config.toml
n_kv_head = 18
qk_norm = false
bias = "none"
doc_mask = true
train_tokens = 1236000000
Each number is 50 + 12 x the weight over its row's rms, rounded and kept within 0 to 99. Layers, rows and columns count from 0. The size before them is the row's rms in percent of the matrix's.

# k: layer 6 attention key, 1152x768, rms 0.0256, rows 62-63, columns 128-255
# q: layer 6 attention query, 1152x768, rms 0.026, rows 63, columns 128-255
# v: layer 6 attention value, 1152x768, rms 0.023, rows 0-10, columns 128-255
# o: layer 6 attention output (transposed), 1152x768, rms 0.0224, rows 0-10, columns 128-255
k62 094:43 61 44 30 51 64 42 54 57 59 32 67 55 56 39 54 57 53 39 44 41 45 89 53 45 44 40 67 53 47 63 38 64 65 41 41 32 45 44 42 60 36 34 44 49 43 48 67 41 36 26 39 44 51 31 65 40 27 63 34 44 35 45 35 54 57 61 49 54 66 50 33 65 33 64 37 31 44 09 58 50 41 43 41 54 46 63 62 49 55 44 40 58 57 48 31 57 28 54 74 48 14 48 52 49 35 28 34 64 41 60 60 54 62 47 46 38 58 43 28 73 71 55 49 52 34 53 76
q63 097:34 67 43 61 52 43 44 70 30 36 74 41 43 37 27 48 39 74 41 45 63 43 38 74 50 45 65 52 43 55 69 39 38 29 55 55 59 77 56 21 69 53 70 53 42 52 71 62 48 43 56 46 28 53 68 57 48 47 47 72 73 54 50 45 37 57 50 57 70 48 53 52 64 58 20 51 67 81 57 59 50 51 55 66 49 56 57 52 38 54 57 56 35 53 55 51 50 30 38 53 56 36 60 86 46 34 48 62 64 66 39 37 77 17 44 55 55 45 48 48 53 52 41 48 53 61 39 37
k63 098:38 63 55 75 62 44 55 73 32 63 55 37 42 51 45 43 42 72 41 74 52 70 51 46 47 43 18 52 58 43 48 43 49 46 45 53 46 61 45 37 67 36 51 58 26 61 47 59 47 59 57 58 39 70 61 70 50 35 48 51 56 30 53 48 54 57 56 60 44 44 65 56 55 42 46 65 34 61 45 56 45 57 60 36 48 55 49 57 31 80 42 59 54 22 35 31 58 32 52 60 41 70 65 40 46 78 56 53 45 54 48 49 60 66 66 60 51 37 35 52 41 34 60 17 32 42 49 62
v0 078:48 53 82 29 67 68 40 61 36 48 34 81 60 67 39 83 64 40 35 67 34 16 67 36 45 69 46 36 75 41 52 61 37 59 70 60 45 65 57 31 49 61 55 82 73 37 38 48 35 32 63 55 40 59 53 47 38 53 45 36 55 56 37 52 47 32 62 43 41 47 53 46 54 49 67 36 37 38 42 77 37 72 25 42 59 46 33 47 44 39 50 54 77 42 33 33 42 37 44 37 71 43 38 52 31 46 62 50 50 28 75 59 63 29 61 50 31 51 53 32 63 70 37 72 44 73 51 66
o0 076:65 48 46 55 24 49 60 53 74 47 55 31 36 48 52 37 58 60 50 25 42 73 42 54 56 70 53 50 35 54 47 59 55 42 32 47 46 53 62 52 57 44 51 36 40 49 64 61 62 56 56 43 58 43 56 51 61 59 52 41 45 47 55 62 47 57 53 64 54 55 58 53 53 61 59 45 37 54 50 51 54 33 52 58 37 36 41 44 41 49 49 51 46 56 48 70 59 35 79 46 50 68 45 99 53 41 43 51 55 36 21 56 62 81 57 58 78 40 36 63 58 42 47 53 48 41 38 49
v1 083:57 30 36 54 61 42 44 23 46 63 45 72 34 42 49 48 50 31 58 60 50 46 63 63 47 61 49 22 59 44 61 49 61 54 49 24 52 46 43 60 47 47 66 46 57 50 59 56 19 65 46 48 56 69 59 56 53 45 53 64 67 40 48 61 40 43 51 85 47 34 51 55 61 53 60 81 51 50 57 44 68 53 42 41 61 61 40 40 59 57 41 77 48 37 57 48 50 37 54 45 27 58 53 47 54 42 59 55 31 46 31 27 30 53 54 51 65 45 55 49 60 39 50 66 62 38 63 42
o1 088:66 62 65 38 50 71 52 55 46 50 46 44 65 48 65 61 49 69 46 51 63 50 26 45 60 41 50 67 51 52 55 61 53 54 74 62 55 51 75 52 68 56 40 29 45 57 56 44 76 44 45 33 55 39 40 52 48 44 49 57 57 63 63 46 41 38 45 33 46 48 46 82 52 63 35 33 70 44 56 50 46 52 53 62 59 43 51 50 60 50 51 34 86 59 49 40 31 66 42 60 55 46 62 76 40 69 49 55 60 59 53 40 55 42 73 37 59 36 69 60 44 44 43 24 63 53 43 50
v2 075:60 68 49 68 40 46 38 52 41 39 44 31 47 42 62 52 27 50 44 50 50 43 43 24 37 67 57 55 48 44 38 42 38 51 56 49 82 55 62 45 40 31 66 59 53 64 65 38 73 33 84 54 33 38 43 54 47 28 42 42 57 48 51 57 61 65 46 29 43 42 73 36 42 43 42 63 45 51 44 45 27 56 58 53 49 37 58 64 48 49 59 56 55 55 44 56 37 49 45 56 57 41 51 59 55 40 38 67 67 58 70 64 54 31 49 67 39 63 53 44 52 64 29 41 51 78 45 71
o2 078:78 33 61 48 53 50 49 42 43 59 59 56 50 46 53 44 52 59 31 59 49 45 41 49 56 50 50 59 79 56 54 50 63 42 31 55 26 35 41 25 46 65 31 40 36 49 56 59 36 64 24 68 44 56 60 60 56 61 49 32 58 48 45 33 50 64 50 58 53 60 30 35 60 36 69 40 56 48 43 55 40 37 46 29 57 76 42 31 42 54 34 25 30 42 71 60 50 50 71 36 52 48 59 44 54 62 64 40 39 44 40 42 56 83 55 32 66 49 42 61 64 28 64 65 46 37 66 53
v3 083:59 56 41 48 56 30 22 46 69 52 71 46 43 48 58 44 45 68 37 60 55 59 58 29 43 61 35 29 44 53 46 63 55 53 48 60 87 26 64 47 68 49 42 63 37 40 55 60 66 56 69 68 49 28 53 40 60 62 08 38 43 67 64 54 45 23 46 46 57 46 68 38 61 60 53 60 64 49 56 61 30 37 37 42 36 42 69 46 59 44 36 45 70 34 67 38 44 53 58 49 36 50 56 42 48 49 40 48 44 43 44 54 47 54 55 60 52 46 75 52 41 37 30 48 67 56 40 58
o3 088:70 49 52 67 37 77 50 58 53 37 36 50 47 32 58 44 47 61 61 36 50 49 40 53 69 65 52 64 65 40 48 47 49 47 48 52 37 40 71 51 15 55 55 51 56 65 34 58 50 76 33 67 60 77 56 48 62 51 44 42 55 47 62 44 68 71 57 50 30 74 50 56 40 54 50 36 40 53 55 53 42 61 52 51 47 50 55 45 15 56 50 30 60 51 61 62 52 65 50 58 54 48 51 45 45 45 56 59 51 36 61 43 57 51 48 48 47 62 32 55 53 62 59 43 64 38 45 70
v4 084:49 42 50 44 31 35 63 30 38 40 40 70 47 52 55 50 63 21 67 39 50 71 41 54 42 48 50 37 74 54 47 59 56 35 65 26 16 57 43 44 42 67 61 33 59 68 50 55 61 60 38 38 53 70 59 55 47 41 79 64 65 37 71 34 36 58 53 43 59 29 58 57 43 66 47 60 46 44 71 33 59 52 61 58 77 63 35 44 58 56 48 63 51 63 38 47 71 49 51 37 44 52 44 36 31 52 46 60 32 51 51 38 32 52 59 38 59 57 48 45 63 48 73 71 48 39 65 67
o4 085:37 67 70 35 51 65 53 55 58 52 50 26 51 67 59 45 59 56 57 52 63 44 50 61 58 36 45 46 50 69 55 66 37 67 55 51 47 52 40 56 81 46 70 39 30 57 60 23 54 23 68 48 47 41 62 43 19 53 48 66 40 57 45 46 56 41 25 52 29 44 51 67 49 39 55 47 56 49 43 56 40 41 50 48 57 31 45 57 53 45 53 55 53 43 39 35 28 62 24 48 35 62 51 23 69 52 37 41 61 64 61 44 47 26 43 42 61 43 61 56 30 47 38 65 50 66 66 43
v5 077:44 42 47 61 41 57 55 34 25 40 47 65 47 31 62 45 44 45 54 44 62 29 41 65 48 58 53 48 70 47 48 59 50 58 42 47 30 49 40 33 38 64 81 65 69 49 47 48 39 49 56 50 44 46 47 49 46 59 49 63 70 54 63 50 66 64 52 57 45 55 33 54 50 63 28 44 19 42 73 42 59 52 52 62 60 54 44 69 53 59 44 60 45 35 47 47 68 78 40 31 71 67 47 54 45 39 56 69 40 38 46 36 60 31 48 24 35 58 45 45 51 54 44 58 39 63 67 53
o5 077:64 62 59 39 46 43 43 65 58 60 44 63 55 57 38 67 66 66 41 43 57 59 29 47 55 35 43 52 43 71 44 60 54 52 50 52 77 50 60 53 46 43 44 60 59 48 62 61 45 50 70 51 44 45 52 40 42 66 45 38 33 33 56 47 24 36 46 54 41 41 53 53 44 52 70 28 47 62 15 43 63 51 59 47 41 35 61 32 35 50 64 31 52 84 51 56 57 17 46 35 22 51 37 70 54 30 60 47 61 82 19 42 59 68 62 70 88 41 77 51 60 60 39 57 44 54 47 39
v6 077:68 56 36 51 51 66 91 53 48 47 50 40 43 47 50 46 34 60 50 37 72 59 53 72 54 19 62 59 58 62 52 41 52 43 54 56 62 49 54 55 42 54 61 17 64 58 64 58 64 63 24 48 75 44 46 48 59 43 51 57 45 51 70 50 69 56 51 42 38 59 53 66 46 66 50 43 65 44 47 56 49 31 68 52 60 69 56 54 58 53 49 60 40 63 67 63 37 62 35 60 52 36 53 36 34 55 32 63 64 51 49 33 59 44 73 42 63 51 62 68 77 40 63 58 59 26 53 38
o6 076:24 69 65 35 33 40 28 64 51 58 43 37 48 54 47 67 42 45 60 57 36 49 68 45 53 33 30 38 61 51 54 58 42 64 58 51 55 54 28 37 63 46 55 60 44 45 46 32 48 34 64 40 51 76 54 62 22 53 49 64 42 45 50 45 43 39 43 44 34 29 52 52 42 36 55 39 43 45 35 31 49 78 38 44 37 31 41 53 43 37 75 33 42 49 31 43 63 61 35 45 40 67 42 03 67 55 48 42 54 66 48 67 43 49 42 52 31 53 51 41 41 57 46 42 41 63 48 54
v7 076:36 48 74 52 44 55 54 69 67 36 54 79 32 39 47 42 34 61 47 52 75 22 72 50 50 54 46 41 66 66 37 76 40 57 52 61 33 61 56 28 44 40 58 52 73 46 38 58 34 40 58 65 44 64 60 55 28 31 84 45 59 47 60 39 27 41 41 66 52 43 37 48 58 65 49 43 39 61 47 68 71 60 28 46 53 54 46 38 63 48 52 28 72 50 42 44 44 67 57 63 54 39 51 53 58 34 52 46 64 50 63 34 24 55 56 59 09 45 49 40 42 64 49 53 50 45 50 46
o7 077:54 64 49 46 38 36 38 38 46 53 49 47 64 61 52 64 63 49 58 41 33 55 42 45 51 72 52 50 30 67 58 46 61 62 10 47 55 47 36 56 73 50 57 40 52 58 55 40 43 54 50 30 42 48 41 33 48 46 47 52 57 54 46 65 45 46 25 44 47 54 88 60 49 46 39 71 38 58 45 50 45 38 53 52 49 28 57 66 26 52 62 84 43 47 55 43 58 21 56 37 71 62 44 71 36 49 43 45 48 35 19 39 51 59 44 66 46 47 46 40 67 67 42 56 35 76 59 43
v8 077:39 39 63 41 53 25 58 45 33 42 26 71 49 45 51 51 46 42 58 47 49 39 50 54 49 56 48 39 47 49 53 66 48 75 56 42 37 55 74 34 47 48 63 48 58 52 48 41 24 57 63 54 38 50 55 69 42 43 65 76 56 44 40 57 32 35 57 62 62 49 39 77 30 63 49 73 35 51 54 81 46 40 37 53 79 46 46 27 39 51 62 35 65 32 35 39 68 56 41 52 52 63 46 58 67 56 55 46 49 45 50 36 31 57 60 46 35 57 16 57 69 71 36 63 56 42 44 65
o8 073:51 36 60 39 35 53 50 41 45 50 54 33 61 63 58 40 47 45 51 55 57 55 53 49 60 47 61 66 58 55 62 53 64 55 63 58 59 52 27 57 70 49 47 30 50 54 69 55 69 28 49 48 47 53 59 81 44 56 53 57 57 66 58 29 50 58 16 36 39 33 63 40 39 46 67 44 45 49 50 44 59 39 68 52 54 62 32 68 54 52 38 82 49 49 50 48 55 58 58 61 50 61 69 63 50 72 40 48 53 56 53 56 40 48 38 55 67 50 56 42 43 52 33 56 56 58 61 38
v9 077:63 54 50 61 61 42 48 40 43 38 58 43 42 41 40 41 63 35 55 56 36 39 51 51 43 45 60 46 42 50 67 34 41 43 46 59 55 54 49 62 37 37 55 35 46 56 54 56 65 34 41 42 49 58 29 54 32 52 71 37 49 46 56 32 57 46 58 49 47 31 49 28 42 39 47 42 40 49 46 27 56 71 30 42 66 33 65 64 71 51 54 59 48 92 50 44 59 33 58 60 33 65 39 39 35 41 60 48 51 32 41 65 58 38 62 43 66 52 79 45 38 61 53 55 57 49 45 56
o9 074:44 48 52 39 33 60 35 48 64 48 55 36 44 73 38 48 48 52 31 51 57 59 63 60 45 27 37 49 45 35 36 65 41 66 52 42 44 50 29 52 64 36 58 61 32 65 51 49 23 62 60 36 54 37 80 64 26 61 58 56 49 56 49 34 54 60 42 62 49 54 44 67 60 51 66 53 51 61 78 51 52 58 50 40 36 65 27 57 33 23 63 59 38 50 29 47 54 56 22 53 51 57 61 49 79 67 28 33 61 75 60 33 47 57 13 36 18 59 22 52 47 41 65 48 34 47 56 45
v10 079:51 49 34 40 50 65 53 67 65 54 65 37 51 32 38 53 47 59 49 50 50 18 58 43 54 34 58 41 26 49 38 38 35 28 47 35 68 58 42 48 48 55 30 42 48 47 22 60 41 73 70 38 49 49 52 44 43 64 49 39 51 41 59 25 53 63 48 51 52 59 50 44 45 19 59 54 66 50 39 28 45 39 47 37 42 43 67 45 42 43 38 39 28 58 54 40 27 53 49 26 47 49 41 58 56 38 54 60 57 64 52 72 35 50 68 68 54 79 42 44 49 37 35 15 72 59 32 85
o10 078:67 28 40 48 57 48 52 32 39 54 50 68 51 63 48 64 31 42 57 60 47 54 45 57 35 52 51 57 49 28 68 22 65 55 47 35 48 32 36 39 36 56 51 65 51 46 45 36 43 57 61 41 74 49 36 49 34 42 47 53 48 36 47 68 50 63 66 40 62 56 46 60 47 75 31 52 51 38 79 66 46 57 54 56 61 45 49 63 55 44 59 96 57 45 46 54 42 50 55 60 43 44 66 88 40 76 25 53 56 33 46 45 67 34 53 43 27 30 45 44 47 63 62 47 50 58 44 41